Part of a small language model's weights.
Architecture: RMSNorm before each block, rotary positions, biases, tied embeddings.
Training: a variant of SOAP for these matrices, 188M tokens.
Each number is 200 + 30 x the weight over the matrix's rms, rounded and kept within 0 to 999. Layers, rows and columns count from 0.

# layer 9 MLP up, 512x192, rms 0.0553, rows 173-245, columns 96-191
184,157,143,226,172,212,261,206,183,235,219,208,187,148,193,204,233,223,212,153,249,232,201,200,165,236,210,222,146,259,208,167,206,216,192,224,168,200,195,204,170,121,224,227,187,204,262,227,179,226,188,201,190,165,137,238,162,211,190,218,267,167,262,190,214,196,222,177,170,177,174,205,253,193,194,223,215,157,160,163,243,187,208,226,193,150,213,178,178,186,157,179,186,263,251,207
214,199,193,241,191,206,199,175,218,194,168,186,206,192,214,198,179,128,157,189,235,260,182,218,173,201,191,192,219,135,240,176,197,184,204,178,128,211,262,228,225,180,206,188,145,203,222,243,155,195,176,107,182,181,208,229,240,238,160,163,235,197,161,214,199,192,197,180,192,168,270,238,155,178,169,168,188,128,159,209,201,228,146,185,197,189,242,177,136,217,101,142,145,232,214,207
242,200,176,206,194,235,224,161,199,220,235,161,176,241,224,222,212,216,194,179,191,267,213,214,174,236,211,142,222,232,205,237,223,208,176,186,193,197,169,143,180,206,175,235,191,245,234,218,243,196,263,176,235,139,187,198,212,215,214,184,220,251,207,252,211,194,210,188,203,177,179,201,178,212,207,146,156,218,219,199,221,221,192,209,148,190,176,230,185,188,219,224,184,241,205,178
183,220,197,189,164,197,236,188,203,234,199,187,100,206,176,161,228,200,210,191,231,214,190,245,156,185,246,211,180,216,227,226,190,154,215,211,142,206,210,166,164,186,217,210,174,220,207,179,209,198,152,166,195,225,245,156,195,179,221,218,242,198,229,203,196,204,163,199,200,173,196,221,162,192,141,158,231,141,159,219,242,181,174,174,162,213,185,188,228,178,170,176,158,200,188,224
233,221,128,183,251,240,233,248,246,122,208,192,193,159,161,237,142,202,169,172,194,173,209,175,173,257,179,231,220,205,207,251,160,214,204,270,163,180,183,239,199,221,207,231,181,194,227,176,157,218,165,215,191,175,189,192,182,227,260,192,200,215,260,242,221,230,239,141,210,201,197,173,187,181,186,243,171,191,239,184,213,226,182,224,217,231,150,203,192,165,229,177,196,169,152,228
199,192,237,182,233,192,169,204,236,255,208,196,194,234,194,198,174,214,181,187,220,231,175,139,258,174,217,181,207,215,210,240,231,204,205,208,200,191,212,216,198,239,264,250,205,277,204,211,219,208,207,206,208,174,234,187,147,194,205,211,204,225,205,158,237,229,218,166,180,186,187,199,212,190,202,200,185,156,210,188,178,211,175,216,209,136,230,206,188,183,210,213,150,221,242,154
205,193,157,245,236,216,236,152,170,220,211,162,239,246,202,167,222,233,166,160,185,255,248,188,201,221,166,156,181,273,106,206,217,250,100,149,227,198,225,206,189,150,165,231,201,226,159,231,182,201,203,169,187,209,242,164,258,227,196,237,219,200,222,144,187,206,182,188,211,159,202,206,187,205,185,185,217,207,236,229,209,228,178,241,231,269,211,237,188,214,179,239,200,221,146,217
228,196,209,210,218,217,229,185,241,193,217,208,172,213,200,226,199,167,184,188,236,190,183,170,172,192,234,113,193,217,186,209,218,236,269,191,186,223,188,164,212,196,198,129,234,203,210,245,159,217,188,160,242,184,266,182,153,175,179,210,197,204,265,184,166,227,223,215,231,214,211,213,168,204,181,251,216,236,167,167,160,150,196,152,259,247,234,194,208,217,150,282,160,179,250,171
209,184,208,209,268,179,167,163,142,216,195,190,176,245,187,253,216,183,208,175,191,187,165,216,149,183,200,227,258,219,165,187,219,169,211,188,154,191,151,168,186,188,189,172,209,232,177,225,184,177,201,232,223,161,210,200,226,190,227,159,195,134,213,211,206,210,189,196,219,223,158,147,220,215,200,202,261,237,211,183,274,162,236,224,197,201,231,193,226,185,204,179,204,225,189,196
174,216,188,249,194,162,189,210,176,233,202,203,235,240,227,205,162,191,185,196,214,201,222,208,178,181,218,249,217,200,213,186,211,160,160,209,263,206,197,201,225,209,230,171,210,160,209,175,217,175,238,228,211,211,222,158,230,226,163,164,198,217,195,263,246,201,193,215,208,181,232,158,171,154,170,215,226,182,202,166,158,261,181,230,141,219,111,175,283,218,162,210,163,214,164,192
247,173,241,151,251,163,219,181,163,234,193,212,237,224,147,154,185,160,220,198,203,225,175,163,142,211,151,199,164,286,184,255,193,157,139,203,204,230,198,279,189,147,235,247,171,218,194,176,168,148,187,220,186,186,190,252,183,231,206,169,166,237,179,174,247,267,243,205,187,203,221,178,176,231,182,169,225,160,130,200,167,191,192,214,212,228,183,218,183,178,216,218,148,183,170,205
235,179,172,242,232,226,178,156,155,198,218,204,224,239,163,233,205,237,207,225,206,165,203,224,209,213,236,138,180,255,167,220,220,198,237,178,206,146,185,215,157,229,228,143,197,200,237,203,198,206,186,223,228,196,233,224,172,226,128,196,217,187,213,180,189,216,198,227,168,200,146,191,159,168,196,210,124,189,211,190,181,181,159,157,185,173,149,194,228,197,216,189,183,258,164,159
208,191,148,206,183,199,221,193,167,236,202,192,217,219,210,172,159,157,223,200,180,232,218,202,189,205,205,158,187,225,209,152,203,226,214,249,224,191,166,224,242,224,235,176,192,253,219,178,198,199,187,258,292,223,222,208,170,239,183,226,196,187,227,189,226,197,187,199,148,207,188,179,196,154,222,237,180,232,149,230,222,185,248,190,148,201,219,204,205,220,204,203,243,175,226,226
178,170,161,187,238,214,226,219,219,186,227,168,212,156,181,176,224,187,214,177,157,224,211,203,240,218,209,220,208,163,190,196,228,193,185,227,192,146,205,220,236,147,226,243,202,161,171,254,216,157,222,168,217,144,176,281,168,192,206,261,160,213,171,208,199,135,184,149,206,257,233,197,203,171,228,203,232,223,215,121,172,264,207,218,184,192,180,208,168,188,241,149,228,263,229,204
218,226,225,213,211,228,202,184,194,190,198,209,230,207,175,230,157,236,194,205,227,258,177,235,153,213,187,211,204,197,208,222,211,193,213,178,224,198,209,175,190,165,239,232,179,209,174,226,195,239,204,207,199,198,159,283,227,219,220,204,229,203,201,179,226,220,226,126,215,186,180,188,163,201,234,211,244,207,200,198,205,201,258,207,137,139,205,191,202,163,235,166,181,222,221,172
190,208,170,189,193,184,193,219,157,243,272,217,170,185,209,181,202,166,191,149,137,180,243,198,265,208,196,246,207,164,227,154,209,182,142,207,247,202,230,194,214,187,216,187,218,144,218,188,165,201,174,198,221,222,238,178,186,163,224,163,173,161,206,210,215,197,177,140,231,202,144,212,184,228,230,250,222,188,214,221,204,187,182,166,248,192,166,211,189,237,212,198,213,164,211,191
226,193,200,207,240,185,141,184,198,258,241,264,219,188,249,160,219,176,168,205,175,241,130,171,202,221,243,201,212,141,209,170,202,201,200,184,206,216,184,187,196,253,167,161,213,169,143,246,253,208,216,214,204,182,195,195,244,197,196,224,155,219,223,176,233,186,190,155,211,205,165,162,183,217,209,192,241,260,197,162,203,214,200,190,202,161,213,192,229,213,234,117,251,172,186,141
212,224,198,168,217,220,144,215,179,225,225,125,176,206,198,239,192,210,205,249,209,182,145,229,185,158,167,220,176,210,211,128,221,203,229,198,221,149,214,187,203,202,221,178,225,179,193,176,170,191,219,173,163,185,173,185,209,179,221,188,237,191,190,244,186,170,191,247,135,174,180,191,228,238,275,157,179,230,183,190,127,204,172,215,262,209,204,189,220,214,220,192,172,221,145,174
229,207,226,172,180,157,202,177,231,228,200,187,207,191,180,246,199,211,144,171,182,180,190,167,257,230,207,230,191,224,238,193,241,157,230,197,196,171,186,250,223,265,204,237,188,254,155,190,206,184,215,151,200,173,157,236,226,187,242,203,189,152,203,138,192,163,174,243,192,205,246,155,203,201,206,195,203,217,204,201,267,258,200,229,150,171,202,196,253,238,156,231,172,245,223,232
241,201,237,177,163,200,239,198,236,182,157,194,209,176,195,155,212,217,227,137,212,224,165,192,168,246,215,174,231,221,196,208,227,203,219,227,240,181,221,195,190,184,220,261,180,168,205,169,193,225,160,188,169,170,217,192,232,175,235,192,249,223,187,259,167,224,152,194,193,184,194,203,209,211,160,182,245,141,135,188,228,245,213,203,210,206,173,156,214,189,200,207,234,188,145,181
213,147,245,87,153,159,212,243,173,205,190,265,200,168,199,217,161,196,231,183,222,176,197,192,196,207,195,231,207,253,211,213,198,159,184,191,202,219,169,162,252,191,179,192,213,204,151,175,188,181,225,165,214,221,197,192,203,105,148,160,150,206,200,219,188,156,219,169,154,156,197,168,229,196,214,117,185,228,216,155,145,205,157,214,158,203,199,157,164,182,195,209,205,244,199,182
172,247,215,188,188,168,172,211,214,225,148,169,205,237,175,186,227,257,208,213,220,208,203,171,199,223,198,193,242,184,186,228,174,179,178,215,249,151,188,193,211,154,187,227,139,171,187,189,244,180,175,208,173,217,229,189,175,198,203,169,202,153,262,214,193,189,208,191,205,190,240,201,131,202,195,213,253,187,224,206,195,254,159,163,197,182,212,198,229,243,199,158,106,229,225,207
254,234,221,231,236,189,214,194,182,156,214,216,210,180,198,197,244,184,227,202,180,190,201,193,213,176,135,180,229,170,245,189,222,202,199,205,222,213,225,245,159,202,217,190,243,177,248,197,186,213,200,174,188,189,200,183,154,201,191,149,252,224,193,231,146,222,184,139,151,189,107,207,169,188,177,216,212,239,235,197,192,243,192,140,185,178,177,259,146,209,177,210,170,165,190,203
177,219,203,162,207,173,187,258,173,213,185,189,177,239,187,213,190,239,169,231,177,188,147,205,246,191,209,214,274,207,186,238,190,205,239,168,155,136,235,205,160,196,103,181,194,183,190,195,164,167,172,217,211,208,230,172,246,220,198,214,251,188,189,255,210,235,235,196,182,146,191,163,169,216,221,221,230,173,192,203,236,227,246,155,192,205,205,153,233,223,198,202,171,209,183,191
157,199,143,226,236,209,224,143,246,171,205,186,152,204,237,192,235,166,180,165,171,202,227,160,179,242,171,199,250,155,195,221,207,172,198,175,188,236,197,171,192,166,197,245,187,200,212,209,204,201,235,230,177,196,168,199,189,179,189,171,225,250,208,206,201,198,226,177,176,196,258,192,231,203,240,229,208,239,192,220,182,164,219,165,245,158,141,172,206,221,168,184,204,187,158,216
244,173,219,190,179,197,170,232,181,150,199,213,208,166,201,156,199,172,170,177,147,198,175,253,248,217,255,143,211,196,185,221,172,164,177,212,248,206,210,200,191,184,179,202,217,148,177,190,211,207,144,191,175,211,191,195,213,153,218,137,213,161,221,238,157,220,185,224,163,171,211,239,205,218,202,172,234,176,235,222,178,194,215,180,151,179,192,263,231,205,159,210,169,213,161,182
147,184,160,204,190,154,223,184,231,171,186,193,212,167,215,147,186,237,237,170,220,194,178,199,198,181,199,247,175,202,202,186,209,233,173,229,175,211,171,192,196,124,216,184,215,176,140,187,202,234,192,222,164,206,228,155,181,172,245,189,199,209,262,251,186,164,187,226,195,254,177,225,196,182,171,189,280,224,199,201,163,196,147,210,224,232,223,163,209,188,188,208,134,166,168,225
223,185,191,171,219,161,280,160,168,166,213,170,209,182,218,165,193,198,212,181,229,218,196,188,155,171,233,226,217,174,128,192,166,154,237,184,208,232,186,189,192,207,155,216,240,218,252,134,200,169,224,137,217,189,172,194,172,231,166,168,240,230,202,216,200,156,162,197,148,264,172,174,221,204,221,222,219,210,160,182,190,163,226,248,152,232,236,226,206,191,192,250,167,212,176,228
178,167,182,201,193,196,190,173,190,195,171,202,216,194,169,205,184,210,190,176,207,229,166,168,171,202,169,193,256,191,226,163,211,174,147,215,199,221,189,219,164,272,214,148,209,194,182,228,138,163,232,215,222,269,192,156,198,211,172,155,203,163,169,182,219,207,226,196,192,195,221,249,157,229,191,178,182,162,235,200,160,233,210,248,199,234,154,195,178,212,233,194,158,183,242,181
210,198,179,161,183,237,192,228,195,250,233,235,243,166,185,160,185,209,141,152,186,215,226,199,261,177,181,176,207,219,217,245,216,181,210,158,200,180,208,220,231,198,180,179,181,215,174,211,225,206,221,223,233,195,245,191,125,157,199,197,201,147,191,142,194,174,186,164,235,179,187,203,170,229,149,206,192,224,236,186,185,197,207,143,190,219,176,223,206,214,165,211,210,213,185,193
238,169,191,237,184,214,180,222,218,202,227,120,221,211,214,228,192,208,221,252,192,217,151,182,208,175,230,174,200,144,213,210,121,196,163,187,199,165,155,218,237,238,154,214,222,247,209,252,191,229,207,198,178,183,161,247,233,197,200,203,138,254,175,171,182,164,220,162,196,235,141,201,176,241,174,247,210,219,234,219,171,226,222,224,212,248,170,196,204,234,203,239,184,225,247,221
197,204,188,199,130,131,218,161,183,195,130,214,169,211,220,209,215,255,214,239,127,178,181,206,224,220,247,189,229,207,209,212,183,164,144,199,174,154,149,203,187,212,217,174,213,215,179,179,232,201,238,275,246,169,203,209,230,215,188,198,217,210,205,193,205,216,190,204,204,208,216,233,193,238,204,187,152,202,165,195,154,134,164,191,251,231,197,217,105,170,249,218,179,217,168,153
170,198,211,244,208,172,185,225,158,188,175,161,194,229,200,169,166,150,179,152,179,212,176,197,162,164,197,162,253,214,168,173,192,202,211,230,206,166,259,226,225,194,176,154,153,180,209,216,188,198,214,146,212,208,218,188,204,197,175,217,165,151,180,222,211,170,189,196,190,227,182,230,179,209,238,202,217,174,209,217,191,189,200,220,202,194,222,215,168,192,242,180,199,220,204,242
213,170,231,164,168,213,200,196,192,246,176,191,193,152,200,225,178,204,191,226,200,183,240,197,179,204,198,239,190,152,226,251,162,233,174,210,166,177,178,162,183,172,190,277,194,99,234,182,247,228,183,207,207,227,249,171,216,131,197,255,232,162,181,237,154,176,185,166,217,273,216,180,209,208,203,212,215,236,147,153,190,255,276,190,209,194,208,237,263,179,202,224,227,193,191,249
232,234,200,215,144,176,221,201,229,228,269,213,198,209,213,170,203,235,151,251,214,143,229,190,179,216,196,194,163,207,245,192,221,200,170,172,282,242,137,236,200,172,182,147,258,181,189,167,214,207,211,291,181,236,197,250,224,205,189,205,175,216,212,171,245,185,206,214,186,279,261,244,176,205,196,190,181,186,236,218,208,207,160,215,156,217,136,225,189,206,224,202,233,171,231,230
173,224,218,195,191,275,225,206,241,237,193,180,177,201,163,217,231,228,168,211,168,223,195,240,223,194,199,233,230,225,221,216,131,167,215,229,153,231,217,226,172,201,171,185,178,155,165,152,153,213,190,147,214,188,203,152,219,195,238,221,232,160,195,202,181,193,224,205,205,217,248,238,188,186,202,227,262,194,239,192,228,221,184,212,194,245,239,192,141,218,134,216,197,150,220,208
207,198,162,217,221,226,183,227,173,180,221,253,207,188,164,126,256,175,190,185,181,150,176,207,187,199,245,176,169,199,174,163,226,188,213,280,160,184,209,174,225,209,230,202,167,179,224,203,254,213,199,173,217,243,168,207,199,199,190,187,243,232,173,174,161,252,211,198,217,217,236,182,186,240,160,168,218,220,201,186,208,180,222,206,229,181,166,172,217,194,215,204,173,239,159,194
157,183,188,187,178,224,223,202,176,190,182,167,192,202,197,202,229,163,219,171,181,211,219,156,217,214,233,198,169,183,225,185,228,157,184,163,181,170,180,220,184,202,220,222,224,191,231,212,201,155,233,167,234,195,135,134,241,238,174,158,165,241,200,100,212,178,195,210,191,217,196,217,174,227,209,224,223,172,241,220,224,202,193,161,228,186,225,208,187,210,219,158,260,232,183,209
202,180,275,200,211,252,173,229,180,210,162,191,220,197,209,205,215,189,241,204,218,181,198,143,228,153,216,188,183,157,222,219,240,190,198,235,177,263,226,205,212,217,198,209,173,187,249,187,228,166,222,204,190,178,130,177,225,179,181,235,161,236,221,258,260,179,219,132,201,259,189,229,211,192,203,240,189,159,167,169,191,197,186,199,196,197,224,211,195,165,164,212,232,231,207,181
171,211,143,196,231,243,164,255,206,220,166,221,172,244,263,203,219,186,222,145,191,165,201,130,264,151,204,209,245,203,167,144,185,223,248,249,221,205,178,233,206,191,197,240,223,143,256,197,211,223,228,203,212,224,218,206,221,131,220,207,181,206,193,236,140,205,218,242,170,181,181,194,220,187,180,236,132,196,198,173,217,211,223,192,230,233,228,222,178,222,228,222,163,161,187,202
179,137,226,183,177,254,190,196,207,212,238,139,218,213,220,202,163,153,218,227,222,222,175,220,231,244,225,177,181,126,222,209,246,193,163,247,273,247,210,287,251,275,270,215,193,192,210,177,154,135,142,186,211,196,182,204,200,257,173,316,191,185,189,180,177,241,194,167,196,166,148,211,180,222,197,177,206,228,230,206,197,203,211,199,235,236,161,165,154,211,216,205,168,253,147,186
218,236,200,193,192,157,249,222,186,191,186,223,221,171,145,210,197,255,197,202,219,261,207,171,173,189,136,184,195,158,224,175,213,150,212,185,208,193,192,222,210,199,186,235,233,225,221,187,221,203,239,239,214,198,139,219,189,176,193,209,183,199,239,211,181,186,169,164,186,259,176,206,218,210,164,223,219,208,232,156,225,160,200,190,159,262,211,151,193,193,251,197,261,196,174,183
190,183,195,160,169,235,248,178,195,183,196,187,209,190,218,169,194,227,152,215,194,230,191,183,176,211,181,181,147,217,183,217,208,200,198,231,207,178,258,169,214,200,184,181,160,188,210,204,201,223,161,190,245,183,204,188,205,228,188,201,115,207,233,151,184,218,193,244,190,182,250,155,155,200,185,182,200,193,198,170,177,169,254,196,220,232,242,206,202,211,169,210,180,204,161,206
249,206,181,204,167,239,194,205,202,203,208,193,136,195,182,200,154,195,261,203,196,219,199,173,201,240,228,179,215,155,200,232,172,172,163,222,193,192,224,230,101,240,209,186,182,237,180,212,159,198,191,198,218,211,203,205,208,210,263,183,204,249,208,186,162,287,214,163,186,177,115,236,163,217,244,149,228,182,183,177,167,166,246,161,191,238,187,234,168,198,246,176,185,210,156,208
246,151,241,147,229,248,124,209,188,228,171,208,137,190,194,182,156,218,207,179,193,172,168,227,198,166,212,148,207,187,211,235,226,204,154,238,174,171,192,187,137,187,194,199,179,233,170,141,190,266,206,177,215,187,200,203,206,190,174,224,235,232,133,183,202,296,185,157,171,240,205,188,203,145,191,149,138,255,153,223,255,179,194,206,241,216,190,140,161,249,203,221,217,230,200,165
226,172,182,217,164,158,234,190,198,183,197,235,246,234,140,249,109,205,192,284,140,208,210,205,210,182,202,209,184,223,201,170,226,155,205,230,227,232,207,167,214,241,214,231,216,241,267,217,193,194,198,218,194,200,176,143,224,179,225,195,241,196,180,160,218,207,164,185,206,184,202,206,177,160,164,175,222,233,267,220,151,197,89,213,199,132,228,223,203,179,186,223,205,185,187,203
155,227,182,163,178,230,218,197,158,232,214,228,213,159,167,226,214,215,152,182,217,192,149,178,185,219,222,248,202,147,238,205,179,275,222,194,166,182,195,265,196,236,199,197,126,180,174,209,243,212,161,170,190,175,225,164,219,188,181,174,256,205,175,202,207,182,226,205,234,222,224,266,188,206,176,186,237,192,221,160,225,194,260,223,193,194,202,195,197,244,214,178,271,207,201,239
183,172,248,225,180,209,210,227,210,195,243,215,193,203,242,231,215,227,224,177,139,239,173,237,224,193,233,97,253,167,202,219,199,240,207,204,173,180,174,179,171,223,234,198,140,210,195,191,167,205,240,217,159,209,224,235,204,232,248,199,198,212,227,190,186,182,222,167,201,183,154,216,197,211,194,199,234,181,221,180,173,211,199,194,188,222,193,205,241,194,225,167,188,199,190,206
250,156,213,216,201,196,199,171,217,191,161,193,219,187,192,195,242,205,204,205,178,184,156,144,169,213,225,242,187,188,189,209,187,255,253,155,184,238,168,176,190,228,227,214,245,175,197,212,194,231,201,132,213,226,196,152,187,171,194,209,174,188,227,170,152,246,191,143,182,276,197,232,225,165,195,170,222,244,193,185,217,155,213,177,240,191,201,263,205,216,249,216,173,192,141,198
180,191,192,236,194,170,152,190,200,199,211,207,171,181,223,205,219,153,261,198,168,192,179,149,215,244,173,211,142,259,233,204,168,185,210,164,194,200,232,260,207,214,217,270,184,150,253,208,203,156,229,153,184,162,170,220,224,184,215,200,187,204,184,193,255,211,230,212,186,189,224,200,190,244,185,205,185,174,222,192,191,225,220,249,193,163,231,252,198,173,221,152,208,187,260,173
183,175,143,186,255,172,154,247,188,165,214,218,218,224,176,206,204,203,233,212,228,170,173,252,226,163,232,206,207,281,222,232,199,233,175,211,212,170,162,169,204,215,219,162,204,206,226,178,226,170,132,202,214,251,207,225,217,231,191,198,224,218,142,177,254,214,200,209,218,192,139,191,220,198,187,192,163,196,182,202,138,252,169,225,199,266,193,169,213,213,234,192,167,247,205,140
166,179,242,184,226,222,204,184,209,162,178,237,226,196,205,232,188,229,221,183,237,192,197,258,220,242,241,185,152,250,246,163,185,215,258,245,232,206,215,224,230,224,212,196,248,258,211,168,177,175,245,173,172,243,233,202,186,149,194,206,232,228,201,173,164,161,195,157,210,163,208,195,221,176,209,158,195,192,224,194,210,179,212,249,178,223,216,180,151,178,213,217,250,172,199,184
215,206,244,183,224,181,193,198,224,229,184,184,191,225,162,219,229,200,240,175,181,161,204,197,165,201,185,167,217,239,257,200,210,193,185,244,194,244,197,176,181,185,165,206,183,211,201,191,178,169,171,202,243,177,179,187,129,224,185,168,280,159,186,245,249,172,179,168,162,261,214,167,213,159,207,226,221,226,170,204,195,182,185,219,178,220,175,244,246,169,244,227,212,235,181,183
159,156,210,185,228,232,136,200,147,221,210,201,139,159,174,217,202,172,227,190,226,225,157,268,200,222,209,237,226,203,182,214,165,212,222,224,170,223,232,191,193,188,228,202,256,220,202,186,168,217,253,194,191,180,207,200,164,198,167,234,192,194,253,212,269,149,156,194,194,170,195,177,275,222,208,155,163,217,168,197,201,155,195,162,194,264,185,158,185,214,162,205,182,99,251,149
268,246,186,210,200,175,215,281,186,203,205,207,181,203,213,232,219,265,187,225,249,222,203,244,157,226,230,207,185,226,207,187,220,235,210,204,245,210,191,171,236,204,224,175,197,244,204,208,155,213,159,180,178,217,233,191,195,184,166,200,190,173,195,201,190,162,241,176,235,150,227,227,246,204,162,152,205,200,169,223,210,225,176,208,156,233,210,161,218,243,188,219,185,179,182,195
164,218,205,205,178,223,192,193,190,166,203,152,182,181,230,196,184,217,150,205,169,187,182,159,248,223,217,215,268,233,203,176,187,190,255,112,264,136,194,191,205,199,232,173,174,226,229,179,143,129,224,199,215,199,187,194,177,231,270,177,211,183,182,227,164,204,196,159,143,204,187,150,216,236,168,204,197,194,177,156,212,169,170,141,231,211,179,196,243,214,183,169,219,201,159,229
169,194,253,183,190,178,172,205,204,192,208,233,191,193,238,200,141,217,232,208,206,128,187,220,178,203,212,212,239,196,224,168,220,187,215,233,155,190,171,215,189,176,191,199,193,275,174,172,121,206,162,213,240,196,228,213,175,191,147,208,207,130,243,206,191,202,198,240,195,197,201,217,193,167,218,181,217,180,203,184,150,166,212,220,190,241,171,127,203,157,143,146,191,215,207,235
210,163,255,198,176,211,230,167,230,216,195,188,280,223,191,190,180,177,186,193,187,209,218,221,209,271,192,208,220,155,188,177,206,206,190,225,210,206,228,211,220,197,206,194,177,204,173,225,196,201,181,130,215,237,205,198,156,189,243,208,234,237,226,193,205,207,204,186,212,152,190,206,177,182,219,236,247,265,183,227,198,190,221,157,185,216,201,194,248,190,199,181,276,148,210,204
158,214,220,238,182,128,223,216,160,212,221,189,270,180,182,189,195,230,172,241,184,201,201,221,230,248,202,265,242,174,197,209,221,174,233,231,240,216,228,210,169,245,261,245,229,192,189,210,246,252,187,181,234,216,182,180,216,190,214,155,180,174,190,213,157,207,238,219,203,152,199,210,248,202,189,186,178,209,228,214,188,214,169,230,181,252,241,176,201,229,170,173,206,196,196,166
144,193,224,182,195,220,227,212,238,231,191,149,194,196,244,188,187,189,224,207,237,194,242,215,206,241,288,197,208,187,227,197,192,175,201,202,229,195,189,223,201,257,267,231,220,212,200,172,224,239,180,204,230,166,208,212,239,172,247,209,208,172,225,195,205,228,220,217,209,173,236,190,204,186,234,237,211,223,149,111,252,154,219,176,158,212,212,196,194,198,202,149,133,206,179,236
204,167,244,208,113,211,238,188,214,241,244,193,161,212,224,246,184,189,236,239,211,214,175,216,250,244,149,201,207,241,234,246,223,222,241,185,190,250,215,197,200,212,197,231,203,226,206,221,209,220,197,154,210,242,165,200,193,168,226,215,201,147,194,183,188,142,203,168,183,250,203,180,162,192,192,180,247,176,172,192,219,223,229,161,188,284,154,208,223,148,149,218,186,177,212,189
196,179,126,278,183,257,180,188,235,199,218,229,262,174,188,181,251,249,207,192,189,195,207,224,201,202,203,196,180,218,212,181,218,230,193,195,201,216,195,273,210,191,192,163,161,170,242,204,166,179,193,214,232,223,223,243,193,192,212,246,216,213,164,241,179,209,231,237,208,193,186,177,157,200,197,232,164,236,180,185,203,166,180,212,230,261,179,191,178,187,262,163,193,133,213,238
221,170,224,182,155,189,202,144,220,204,143,182,142,194,226,184,231,181,247,210,210,204,201,190,256,206,210,180,168,185,191,222,168,183,198,216,208,184,218,178,163,220,231,180,218,119,235,239,213,204,242,176,188,203,180,162,231,106,236,250,203,228,227,212,192,187,203,208,180,210,248,165,154,231,238,174,237,196,274,188,195,216,163,155,157,218,204,181,176,222,235,189,192,194,211,207
243,172,256,194,156,195,192,278,223,208,186,219,203,201,242,178,202,232,270,179,193,140,190,202,167,195,172,253,238,188,207,238,211,205,161,232,217,213,191,180,237,201,187,200,160,182,133,184,255,189,179,217,203,215,224,171,205,214,175,208,202,159,156,201,180,220,241,192,190,233,169,202,210,245,237,168,210,200,157,185,229,198,215,157,227,192,212,212,212,197,191,229,189,203,186,202
131,288,217,192,178,198,155,154,207,209,195,188,204,205,157,220,225,204,216,188,243,190,138,237,167,221,211,187,237,260,217,168,204,275,222,222,197,171,195,214,199,196,182,216,193,240,233,174,263,208,224,181,209,200,267,175,140,234,216,210,183,175,223,218,176,225,210,250,255,228,221,154,198,184,182,187,196,194,199,234,203,219,217,180,200,228,200,162,195,190,212,193,190,156,180,211
182,189,130,232,246,232,180,198,211,201,165,234,211,226,206,201,194,239,242,222,213,201,274,299,187,192,167,214,189,174,162,229,210,227,239,201,265,183,201,197,155,196,194,186,222,219,196,228,191,178,149,198,193,237,186,218,210,205,191,153,160,182,177,162,169,213,178,216,181,226,195,196,195,209,212,203,208,181,202,250,174,200,199,201,218,233,191,212,206,199,201,228,193,170,139,226
205,234,245,155,190,236,206,227,174,223,220,252,220,232,186,152,218,223,281,253,149,249,191,191,213,249,192,146,227,197,233,159,196,209,228,133,169,219,174,232,174,250,222,226,202,145,219,185,165,213,181,205,188,194,241,263,192,172,193,166,265,240,177,212,205,206,223,201,142,197,158,214,226,163,209,181,228,222,160,201,240,244,218,246,171,180,201,225,203,188,219,213,208,232,174,236
208,169,167,192,175,236,225,224,180,225,201,184,227,235,197,197,287,198,205,235,204,212,166,161,163,219,193,199,218,208,203,198,227,180,199,154,235,217,187,221,222,164,200,194,127,195,152,209,238,271,183,184,196,155,196,267,194,188,229,233,211,183,244,192,217,173,183,206,215,227,171,237,247,226,176,194,213,179,218,212,172,194,206,151,164,249,226,181,231,253,174,235,228,204,225,174
222,235,246,172,179,201,216,201,172,176,158,171,171,201,251,148,221,169,206,242,168,240,267,177,237,204,201,146,203,236,150,210,244,179,229,195,180,178,234,201,238,185,165,191,251,173,235,213,153,179,193,208,212,162,229,188,181,194,149,221,266,238,245,161,226,228,164,170,251,210,209,246,224,191,231,220,247,217,204,214,213,187,240,184,214,239,220,164,189,145,188,164,198,224,202,240
164,197,170,171,233,200,265,150,183,231,244,171,175,226,243,145,247,218,234,197,169,194,234,231,186,198,159,171,213,192,174,205,206,261,211,168,166,167,193,184,163,196,230,207,190,187,195,192,256,177,189,229,210,183,200,222,234,214,220,217,225,213,175,198,178,211,237,204,201,200,161,173,241,175,197,219,244,223,236,153,218,209,234,187,196,178,208,219,232,185,217,157,199,221,252,213
180,158,217,183,195,216,246,186,197,182,188,215,204,174,211,225,135,189,205,171,218,256,209,199,195,241,163,210,163,163,178,211,176,195,182,173,208,199,122,200,254,206,184,131,149,200,194,212,167,180,206,166,212,150,205,212,209,197,191,243,206,184,224,139,227,212,175,187,213,172,209,225,219,134,188,202,203,237,230,183,200,234,173,226,200,214,197,152,224,247,183,209,269,183,202,211
235,217,199,157,210,132,160,198,232,276,152,167,235,150,219,189,143,203,196,269,231,265,232,216,218,236,198,204,269,196,218,173,177,228,175,196,202,249,159,181,240,217,170,212,217,184,182,178,199,212,176,259,194,231,242,235,214,210,218,185,187,225,149,206,184,196,199,223,259,181,237,244,219,175,212,163,210,182,210,208,222,175,236,229,218,185,133,240,171,242,212,199,164,197,208,209
229,186,143,186,202,213,203,219,179,182,185,222,195,231,199,177,211,174,189,175,168,193,185,216,221,256,220,202,208,178,212,203,203,133,209,223,208,161,215,187,180,241,142,169,152,128,137,185,166,222,158,128,131,191,221,238,184,182,171,201,181,194,160,172,205,199,193,100,236,184,171,183,154,226,161,200,242,267,191,230,237,191,226,241,152,227,191,210,187,199,179,205,234,226,182,181